{"num_hidden_layers": 9, "hidden_size": 320, "head_dim": 64, "norm": "layernorm", "positions": "rope", "attn_scale": 0.155, "init_std_qkv": 0.0275, "init_std_up": 0.0275, "warmup_steps": 0, "schedule": "wsd", "final_lr_fraction": 0.05, "batch_tokens": 131072, "max_seq_len": 1024, "train_tokens": 858600000, "dataset": "wikipedia_en"}
Each number is 128 + 24 x the weight over the matrix's rms, rounded and kept within 0 to 255. Layers, rows and columns count from 0. Numbers have three digits each.

# down: layer 2 MLP down (transposed), 1280x320, rms 0.0668, rows 414-422, columns 0-159
# up: layer 2 MLP up, 1280x320, rms 0.0713, rows 415-422, columns 0-159
down414:135150133150106121135127098148137130126140082138112152103088135116175121100141110122136109119137114131162115148128099131130100113135093115137152142165137088140145139115099113111162165126112140125118112097103127121113075083132130136101133127125141146117132106093144136096132132161180083132144098137176084138146110135120126171144118151115178134108108142130165107136138117175120154111143109134138141118099094139124166147117128100133080121140133094142116141092130129075131151134152132
up415:123098133083124145110126096134144147192089122133141132159118099109144121132129144100137080128121104156132132163134128129159168148153135162124154147120135162146122125120133119143091139089108109118153141133121156184076096100117124094116141112182138127112163120147151091098129149148120167125138120143144148143127124082196123134095124141138098124151122096148107125109150117111104099131123150113125104155098100131109149107113159116139103167134123098111123127102169146119161118120091129
down415:120148159128152080144134140167154172089103167116124123133136175129125118127143159119138149121082138128170138123116127093099132153082133116123088169146132074104097127108140120115125128182109113105115135078133093148133100085158126121141109185140100061165121100131129127125041111109115141150100080175109136112146119136124124153103118115112125136110129148111141110132110114107092158122135132157112112129133117162159140128132131157095102177109116132121119158163139117149121171133124103
up416:088092172101103136101104130110137133128123153128123152165092170131120152146107117156084128115124091113106139124119139118155137114116131113108086170156113101085138109128082171138145117174119126092147102103074155144107140130141181149127133156101139138136146145125166123115107108151135160162121134107114148107128105107151113105092105149120125111108115097157125125138151147087084111098155113119097160136141172162170130129102138118151115111134112149113108118130117134134109185162132127
down416:150116143115107143132129095098135142105143152140126163140138171135150114116085115128142154093145103122135096138182121114118151177099138188130143141114101088143146120136087097125133131178086094113165136129103096122163130164152115110111119142110150154131120100122137135133112104142081128157128108096165163144132126140153148135105156107136125139122185087136105080141101124135093149112084148148050135123144142124165100108135100126115137114098154105095101109090121120116136128173128099
up417:150096141145074111117151103124125210141099105112128161138182121175126154090078124145093091134122135115120136101126136145104108102161124128116120154129144125138127129094163140116142157116098143137056132096110138094089177139152072103112176135107112114118094132184096135087099073177116141089097117098117105110151156120116116149128153116112116107115171121173168153149201176160113166154140154118184106096140110146109095148094149089094129105169160136143148139100077107119093133104124112
down417:111067146153113127143115161125101123093136174135112107158105091166125074108131122162124106119142172133142136150131131151125188173115124140114103138130127125103129125124136117122114129140093102135132083121170142153154112117142118194149119102169124117112148123113136118111078102112169120156087119146123128130190134120113145087150099123146116142113172148130131139112108116130147139112159164098132130140096120113104145118132109133095123135119153124086125150143091126126147158136170095
up418:122130141145133155107139126096118089091129093142160123116136114160137140140105117142156075112126148148161151156146106133117089106169125105128164124163136133138159125103112145143117110159143136139112130096149119137139133103112091125145109085117147125110127169157148087107122129150099162161169136134124130081161061140101157148122171084123080137171072129125148140121080114135162111096085156095147119118135189124125113133112136133161135126158141140111112135099112119164131077071096072
down418:107134115120100121123163157158127126158118148121132116129116140172156096126132099105122104125144136151078108150148100139146146110149176144136098096119149093116148134151149097158166141156107074127126137153094120132145098156153115134109149144126102099134157106125136108120143123154100167117113118155135189111110105119138137102179127137114157147125150147107080129125101145084158143148132091065112123091123090131122137137138120165136123131090135146169139105140095135091079116173094184
up419:150098122127122169130152136131080146143120139153188116098090173139168124164102116145148111082137135152157130131125143131165062091081126101128163122125134143119137146139140103116085115127096162183105092139136162162089148131126122134131097120121129117108125143146119147161134106105139120164107105123110117152133121140134144125120159136150124129135139134159118123118121138165116139152100138098142139158102119145150088161125100128142118103124130134126152123116163126126103161130126148
down419:101119108105119125118082123120121095111093125165140075155165107106115156106102183196097113174156123112101120125106107159143185116123174151098129158187076115134116110146129101118121128096137169109112164114181110153171063117128079144129124117122082119153139131126127136164106160138117157119110147138172130172091133120099093151135173118097148098075153170134106140107099166138161083142105135144117168100157137108092113142139131130081138108088092141114132153117140115077156155131145101
up420:152159109139110152102155157098136159125141124097179099127155163128123173157101130143144172137131113146104131131124134156104117120158126119159135096142145109111130091112122171120115145101142127139098113123125170094109166114156130091094153159137127136120149134126127136110128121120196092113078121115138133135122131102111121088090110105131105098168094119120095116164143132141175122140119110098098157135126131108123113135160119120135127114184170080121137129119134125144108099118155105
down420:086128144111166075093116128114106117153131139134133102163144116133146097139128156146185157153131154113157120154138140187113122148135118116131160150136138121106088161138132146154095084125119091131114112091116140135148123125121114147137164137086143126163106146114108097107128149120133142183190097069129109093142108100156147092125113115163108140151122132101129070147142115115118087164135088116155156121124118104165150104131126137087166127150116113132134075138157123124078136156154105
up421:118110112150150107173136134098137113156116134119117154085113103105139111110132102149129182121151159119099131125166096117110161148151149127158127122106176129125117139131116162150070103173139142167114105134103129137162148108123137110159112158143113101146127119149144125116082145151124132141094114132163152166119128124080117139124143137136147102125135155152121108166092156120144134128097096154131169149195127135119155133103126101125100104134136137109105119124125144109154119165138105
down421:141088118125130128150141092173142127087135120123106146164125134110127109142126145137115122122106116123166143127092120167143135120119150121137104132094131121161110093137124137133158123113101134159120128065154124125126141159115125159118135084143128143108083146114083115159167106095153140161160154152128144189145116113144163133158087153165076155119138106119085123136151141159102111118127105127162127118103117089129111134120143135105136113139149113101135089152127119149091109122090118
up422:131133129120096153106089152142144129113127139105146138138134145105128133154098136118102142105118145095163088146143176119140127117128120130141126138124057126138109137141113169120172114130109118148149133103116168105129120093136119121075098103122134146140113137123101118092138151102115127095141113131131130119139120100110163121201106105107164137129083120148161137125120125132125161109076131154093126118133132120132118119182109144100151082107138112137114119156148145135077142158166129
down422:138103131125123086121182106113168138141121120162122127113126149164122093113155091141111114156167167108120127140111159134112074143152138137160119121158133093129112136105133108104052088154148114159147144153139120075130117102120124105147138117105145094138101150110136149137110114145065172136103085084091142165090148131130127153152119123174071147144164099123075120115120171137136114157150095198090082117164125118128142109141118152117149156141148107116141117132170116131129110123091105